config.toml
num_hidden_layers = 16
head_dim = 64
hidden_act = "swiglu"
attn_scale = 0.125
bias = "qkv"
init = "normal"
init_std_o = 0.0324
init_std_up = 0.0324
beta1 = 0.9
beta2 = 0.99
final_lr_fraction = 0.0
Each number is 500 + 40 x the weight over its row's rms, rounded and kept within 0 to 999. Layers, rows and columns count from 0. Numbers have three digits each. The size before them is the row's rms in percent of the matrix's.

# layer 3 attention query, 192x192, rms 0.0891, rows 50-63,114-127,178-191, columns 128-191
109:463538467413503542494504535463459534441504542488505598518490474501450495522447550461504569460510548480457518505504542484497483489458540460523462506480583523561525513451514423503498532528482556
097:496494518529438472531523551520471402479496511474497456489418520514520578500442566456486526502527500488454593489558558428534496522464519559502496493480483464559494475495556527520469442461492457
100:472465489512461505512498468545432473406489459463529530455485486546557525524432477453426468546420479450539487531547533491443539473507507438488474503512557482476497496518524410470548529433493522
109:458518504468412476491466514434538495509437478523577421526507493427523510467399496552488510526496520532486425469535511530543410538475533523513500494486489551509567490476487495450561454556467517
086:514507550478573521525456583523518619455601557447413509492484475497455524544507517437578454492436557452523594561493503462477532429494490528546489543523528472498452506503498568524489479519439534
112:476427549481496561492456487540542487466504582438523536523562499490431527460464453538499580503517527440521450430522545457476546489496518493509484521493488480517536461493468503462517496551541572
117:514518522520494462476422493515516415544448498461514466525554501516601397498497475446538429501469482530506513489568529513545527584515499536469557522512466521505555541508498508514531573529551493
108:520458495462599519473437535463529494474422518467494497486512501484486469513501389444539546459529550516533529524554484542518523506493525499517451554493483506457485486493442466571525486506577563
113:421526516493511558465460473511503495520572492454473475488485482546528487475409465507458485424540543432554417509559453489448461481473504464503482535536593486469443503489594461473520528509479563
098:549511544515569470523503533516495531486531454536482518506431488541524511493469553544481478463465434442524538589507462514479463427551453463548526574518477484505458487489516465435524503484483494
115:470562506482480511526538535517519635494540547543445557510483477475455537555519536550487462490451512506512463503504514444498537502503468502470507575508438474558444481531464583499421514553418455
105:564558433475450464505484494499496528466560560423456501439464472459555543527467507523506492425461583546496474531533562471492499530440477512425523529527541498637504541560455542428470551467455493
108:595487495498523506456512485452466564487454429526515541545545522578536468493466486436422455443442531520451496563468551542529528498499482465523503576550489575508505544549478426492504538421559512
100:560471515477539510482489478525446479532489472488529576535516501483493476448592507400492552494516506433519520498458465574459536427515508532541522435461505509535492475515469495524448474513552500
112:394533540472416561467560523411439480523387513522454522486485486468478537538508520482523552569559520444438512503528535498623468376480532494452489514535524462479493533435466527501539487476532510
111:478490478521504452572492525449529511503491433537517530495435455593514481502442500525457515506440483498496563548481578485480474585465522583521519525518444468501497446507470473461522492461516554
108:525519512488483515493448519497540536465393500513527540525540495489474477508463468557564536460435452438535600513554449520549416481538537519499480386513481548505472502474472441516569475526487542
117:471491522530475479458544482486591438603466505554535516468499490453500508511464477541481514515537456545494573520546518477550583515571536533586520478529481508506535455455471493501477481488536539
087:528529522498477501538469493520438542449541546481508470470532521500468473521546510524523473439448525489528451477516491548456500526400454452505491532468528492540524546515494579473551536572490423
098:402467558461489497532521476512407486515453483485504601528468424470504454468548542527515513536467424421498520477510508534445478487534517512524442575509489401523521545461483506520483558535507515
103:437570517483521474503490507489554433536523494498479530465559475476541552477492500473577440591512493483556565446506523534500562526541467529480538484525482528503516487525513503482453559508455492
114:464477551560552540532479567514538517510532500474471394494479499468420511519439528494522574558536559579538487509531552490531488531526482545460464446484475494426419523495429418508558494575447514
111:471451496488450509446491475474553547465458488536562521515472484502527507497499473491518467508508514439456517509557579545537505403548491458555481493573580538471493531497522435513463540483459461
107:546553506472552434489508499470459453497488517528460526542493479514551467487565541479539462536520503448508552467547541547438485362486507484554432531527539530475514486508565474575467414429476491
106:568492549544503495552435514569494570489535503543548507506500532535461413501472572503521458473474484465538471424444499500458507565528514494589541535477453502521514499524450569569475500558483455
106:517515421515502481498457489451547520536495456450551571377476513587505626468520562514466437500502558490532551530545560476521446522502481480509569495532553533441528443578494449440418532444503471
121:511496506509493560482463503497510470454488506454533517524532490436605609476498493471556518554493501482479474563474487477548483425521502489503512446488497589533538532508535416509550524510504543
104:435557534504437458474538522440474509545486505590507563517497482531406413533469560485480538497512532468507526487475509504501518482440509547478503458493557419504491480529435520498533426507555562
083:453475416445474512540467565455477527484546502546585545481434440504471505484482518539530496497477551477526522540489479418479468505536536505455529504440526530530562496433489456423585470532583568
099:528526507503467511511528534430483437491494456559516521480443489548549489492484518488435498529471490488465554567563539444512465565459544541471470537512546487478508457496487541501510499488530513
084:489470468506481564488499483452479534487470485514480497515507550544495549514453481452552432544492522434422492507537474463493393470386516481543513522518534447540471531485411535509472480510530515
084:509488526439455495531509483466518475473540517578548544501527499480512560446435457515489490509457431589426510500562472558540523463421550442549516485544439554556530517493542503481592469537479496
080:424472446528514516470521507560477567497563503415484422506547494389410488547545513480553535533522519514513462484547520489489481428519423485452523537443539513520439535552519506509450550534505448
086:468541548509539521482458547483548551458562527399498532531544497481527495569473470469485487465511481462552417492552471467496537486551476433510471546501511505541509550558449561406472551511482504
088:506527504490463402509504550505526448517539432474515566465480499560571419503499514473481467449500474482448570533477532496543476621445504551472478489514506472514452540526476522491527471459490485
082:471533497491473528495475515539513494475548465464488431550507531536582471511501468466511462517483522464467464531515520491502457452518479509543407609542573530470519502564512485548523555507526562
095:473501435507485539515507539555485438491482455497474487463479489570484544475435424502487482404589508447497434538466442449504473527503465442518515498482491453517420511551502501457485442511486524
097:492487520545519496458530559512550523504484494447500455530527524464488523564503531524455507471562546511553514442481528465508464518578487526514500517494481454505494475510438494431493484522464431
092:441537531517546504529457508469490545507509540532595482517515510462520424498573529449538534570517494514608458488511540528495490481450488525432474494482486499443466508474514459524509525475542452
084:499485474473528529492475552518491500551446496454473541469461397491445554511518523574501498429486463517548487552539502477538547533469481487453526524503500465543403503537464439503446495444452513
074:551452522483493503521459440488457587478485445490500550533437514465555535492516460543453467518483546554455550479438543490582539478459519546533494582577481550499473531504540395515437580442455476
097:449519481561535488476424507541513575537563436435497519489553535533491438472439450546520510464456496380523469495478442505468573549476482522567444468541498462522507451551439574466407464478467524
# layer 3 attention key, 64x192, rms 0.083, rows 50-63, columns 128-191
115:469477545541449471474541470558515475554447515495553538548559525483516479536586531488529490576497518498497516452519516516553497464492529450543500488532539510528546520492468567511482457521510408
052:466474496534498486541482560517515503475555440557441469477551550560419478487451574500600545442574488485532448426547496491461460437540503509577567454483447468500537528486501479508476472502411485
103:527488545495465458478537482502543564515404494476533496502526485456475466486482475473484494490537465540536491530494476538560559617501504468515536490463546485508458473469517526556529529454540582
099:503491505556528530506483552514432482454513468434473511493522570431472450561460471484527594469557489525515464536445496489529450430513478418492510481440560508477513571500524498516466544501511490
119:514495547466497456471512462481534528488486480572503521486417469540523562448533492502431427496472464513464534512514563492545524532463584579522509538579499509495503407458517503482519477463525485
104:459502527477515464505467491540414518517504503561496519554499451562457485465515562489646538434525489449473542456569524493495473445579532493533485477500576486506524496466460595541467425535500457
097:446561503444504572459434469435460486470466502494470415517536526451551482461521452506393496446492464423454440521595521472512486492485531479495452462493514543463451461521500523534520451525506523
117:535520518472504503527481482474491566539511529567463497555406497484491487481441542489551501529491495517501529505541500520530558463541555521564501528499526466527520460456487491503486474522485515
112:533522492486461493502550533539572529564484537403591492507520446483516520523469525456501543483486474504517510556510539522483529445565537479498535530411486493551511458494543581541561464483460483
115:507521434469537435454557494484484468534508460495495488490509500500477534517492510493467476503473483488478512484443438529425531461475501468521503460487488494493569487507524558539471547501507459
105:498462480442495500455500477482498542467564440513521483484449483547515533485491451507503475459474502558466511478444514521473448487430519521446559539537518547486486473468495468504525469480466501
110:555445491564483528498483478492523485491532529470484405462516539506514490506535518474511506480528528575494527556450459481469539503507506486472530459513489607470515444523506576502580520511529476
111:537454522459486522477552404529537495451466575568514476538518529550495530512544448498505487570440482427532498462532489571508573522522501475492485460496463540530437448528356485576562513504526624
108:571498530518475492544541546513462429469451475526538473537496491544425467488521493541524528573562539517490509455539421490557542479519508502505467521528431468518540522496505513543450473500523460
# layer 3 attention value, 64x192, rms 0.0545, rows 0-10, columns 128-191
096:509507508477422459513569497514483482457512560497445523482515490474466482472458525431510458560618502526505448554504468451467548456459508484580518485503489470521485525470507541467511512501556487
104:468565492481492487445458583494526507540486556528498489441492524527564427442522526509452558443549540555528565531544438518515529578521469483587507516567493477501454496516489469427508502425532441
096:467495523487533502561444506584460551537511512517580485502534454534463458511477494468536571462548474499557509576380415522528458509521498473544532492526509462480483466494456512493514504431488538
100:560490537513482499509563551498532476573428531522481420434515505504502556468434543436496563456419496513561479631534469478511495457473499490446531494477476568515576477549519437511582475573488526
105:425521516479467460538489535511537518530454485472456464514515450475539487496539461504514597539541501534543512462568547442518497559467489497500432506519475496462479522491475450596480507467494469
100:569491580509463520429503524489421455560495471522478444503539488522566478491577513475548464459495545462513492468450511449516435530492510509484454427505562535452478475496541519486492504506467526
090:463518520463474489563529501431522509575500548519521585513476553490515531480423532517542548517497503544494475385508581388436427501516513478509467501457461538529460499512490515546551508506603510
105:450539536474464526515519482484493566401402442557525424483500509531410516476465547384535482509482537597503492528540569520472451523499504520534454506494564427439503534463514496488490499458522447
098:471558458540526475564552593506486454495453485529575572513484494492550518480481573523494495571480405518478475488507537579466523531493489510459504530455575539527522567489473470505521488506513459
112:420541482484513508473532532536430469476495491523580429487492525509577501456511425503467515473424467514492520433516470521522528475423510516497475528449471453519548498480439480539537563543488546
100:514549468490489492520438449490519642402503537524449463505507571530460497527494456461483489577477483523577473466460467572521458569525501517507516491477465445483452505491501453521582519546549521
# layer 3 attention output (transposed), 192x192, rms 0.0607, rows 0-10,64-74,128-138, columns 128-191
083:552482534523486490493463468470409506546556463579513473542502496508530530530525480554465541446475564456462456585460443545491540565452529515508534484447421569464477486511538388504594543484482545
103:513452524564434509459488494504408544564508498536481519485523536517386581538494454558525499532498551562481497540509464489448540522535505466508546528514552595450406466468573520543510516503529529
092:458517541482572503513506462482545494563486444469512486565498440507445496485468541484508424463513542448532529488479508483499499510486590513478527501507528506503440446504457627481466484495526472
098:447560568523471550415466482507457548547555565459546447551504541515470533491493567531499544488560523517517616451497516508430485480561441523481531477494502468511467470520466488489468474513527506
095:440596493519469511473511481485505552472480529501484505459526436507463436472504442531472496428477526550480383468507442487469530533490454536504465497479443511511570529452534485488484523533510512
093:514456503558539528507527447539560465457495509507468519516432534565532484463472522442481500554544493488564476474557514503428510481469428505441487478514469471556429430570499486416460509465505469
085:469567516434497540478524526549520556498524494515562488472467523476485411453444466473477520453534458494492568512457436503459509516539635568451521521492397437504531492461458431504532490498504546
095:522476552513510471530489505435492477512529522527396481494472521531541552542528521546451484475507477518489470506479489539505497516435493621587533481573513511539519452499470540485504524554485570
097:529545545426575465515475444503475506555490438434450484463500456476488480518447511532486505518477471468464516474435499475547496516525480543549476440458480454506513470435449554495555489495510489
095:524553452541419482474520541541483442515470492485481613548522525512416540420465507525537503565567464532483521530530506527502516499520590590454460449526552490450536438502564494485515516430541477
090:475496511515493465521443461556540491492481536537477566501486501433456482515490440462570427453506503484555515532493517495490443518482595558539536545497547516408455441419557540487511506475458527
101:502522445514465497495469439541400528457527499560531523525474516519502580594487506518480524579498521529482441521511431476484484487434447566479459457515492483450486513496484398542539525464465482
095:526478499525393483472457458486484522483519494502513481454520531502434493516460451582460488506512521541476577503488506430503564507511401458483483467523521522515450488552524552594488492467449427
098:465540503464459570525521473522511533576483546371518482514523470502448549492528575455588494471392464485486509431409532483524506532446492515489497506546476538536469470497490572554511478480543511
101:424496487498463567470492473542497523490572521502540506428532510499492424487481521468500496538447538508486532521506523462526478541522473547554457513490549439539489499493508501511518507538493434
106:501520516525421487483486510481531547472539555565465466503467476505519507504471474556421496469538502552507451514541479511492516580464403479480458517522543504556507565496523479535564522518469459
106:449549528531534530510488450466518491575511430460459559456492555589493501448442460462523529511483541452506549533469523540402524581441441444530549480514458617549479448517527468478479529450490467
099:534474541528503555517479495583462520463556448532507518467491504457515467564496462432477479539511564545485448551539461514512543531511463504463520508455482455490551435486493443508529539556450412
106:492472456462495488551526553473478455534594494449449525441426527473544489523520525472489506489530487490537498479498481453518550460544487506516525449547471501473541480488566478460519543486520484
106:539490573472497532403481464513417533510515508477486477524507416526417478563504448422576550442529508489453557477522475494551511429553360498528474479438522481487511476472482514498516511469494466
105:506506471454454470518533579429533464490517470501404510492492517450448542447534507562444482564541485528513465500490487421512488566530533494522522438507538503446560525484507489515560542525516466
101:507409505523528550497477433553595467454423538509500526513471544412503492496493499517547424472502500487553441510504471454556517404499529539521560483525528454419493461431507503505515539503472535
107:526513522439489501532514442495439493550554422523513466574467535536538571536467522495472540504509593491446475535485418550541544572458479496471464503496472551446536558522491446526532531472513526
113:554489557502486471498507468527461553567473501489501543469495497557460577466518462526505485547534535567464498519532498491466551528496566509517542485487543572493446487499561499536522520540533530
106:490558529464501526484415475520535521540489469466507519520503478500487503462538527546561437490558499471475487432498477427442524539512437516437526504444467521503449479428545579507570475485507498
104:410577519520506537424505457516467534530557541515556472488539496552456525521532555607529565505541434488500600455509524514427517470513560524498507521484457501575527475532480527525489531564540523
096:493570520502479458498482441487478552519508549508452541483483461477525510538492422452509482436446494552456443514582456486556493581468436522467502517433474453490568541455521497471570532520501574
104:543421451510580496559514432549494443433408553521464508474428486507496462550576505442400491546513513533543519542532528465478488550453394498483439501489483471472479503489535520483428526520504497
094:481513456492491517482565494499482556506491479505531467481434541493482455505459451508507488467469437480460535462534439553488509477567573514484499464552423487489565478527483456500539487450480522
104:482477531506554480565441505449439444498560525570462536453466545476493602532530487536441524465495467493465484479449445478472538534477383558548528533536451456494486552514464534509526567526486525
098:514586475463570495470547501485514496454517459511522507478571460427461453502522611516549488541413562482458561544439502469565453469554531573550459484439532535538505445495457530502522555519512486
110:475558488557464491496497569511513411522482514521432606570514494498446535509487494553549501577565468490508531531538497470465569470516541608483449437538528454418534493504492486517482535450570551
103:461560527537483510489488473529552504521492511537488554520544532489472518445453516512622425426500532460477466526572533512523477472528605540533547470519490434520509442443511550441520520484526506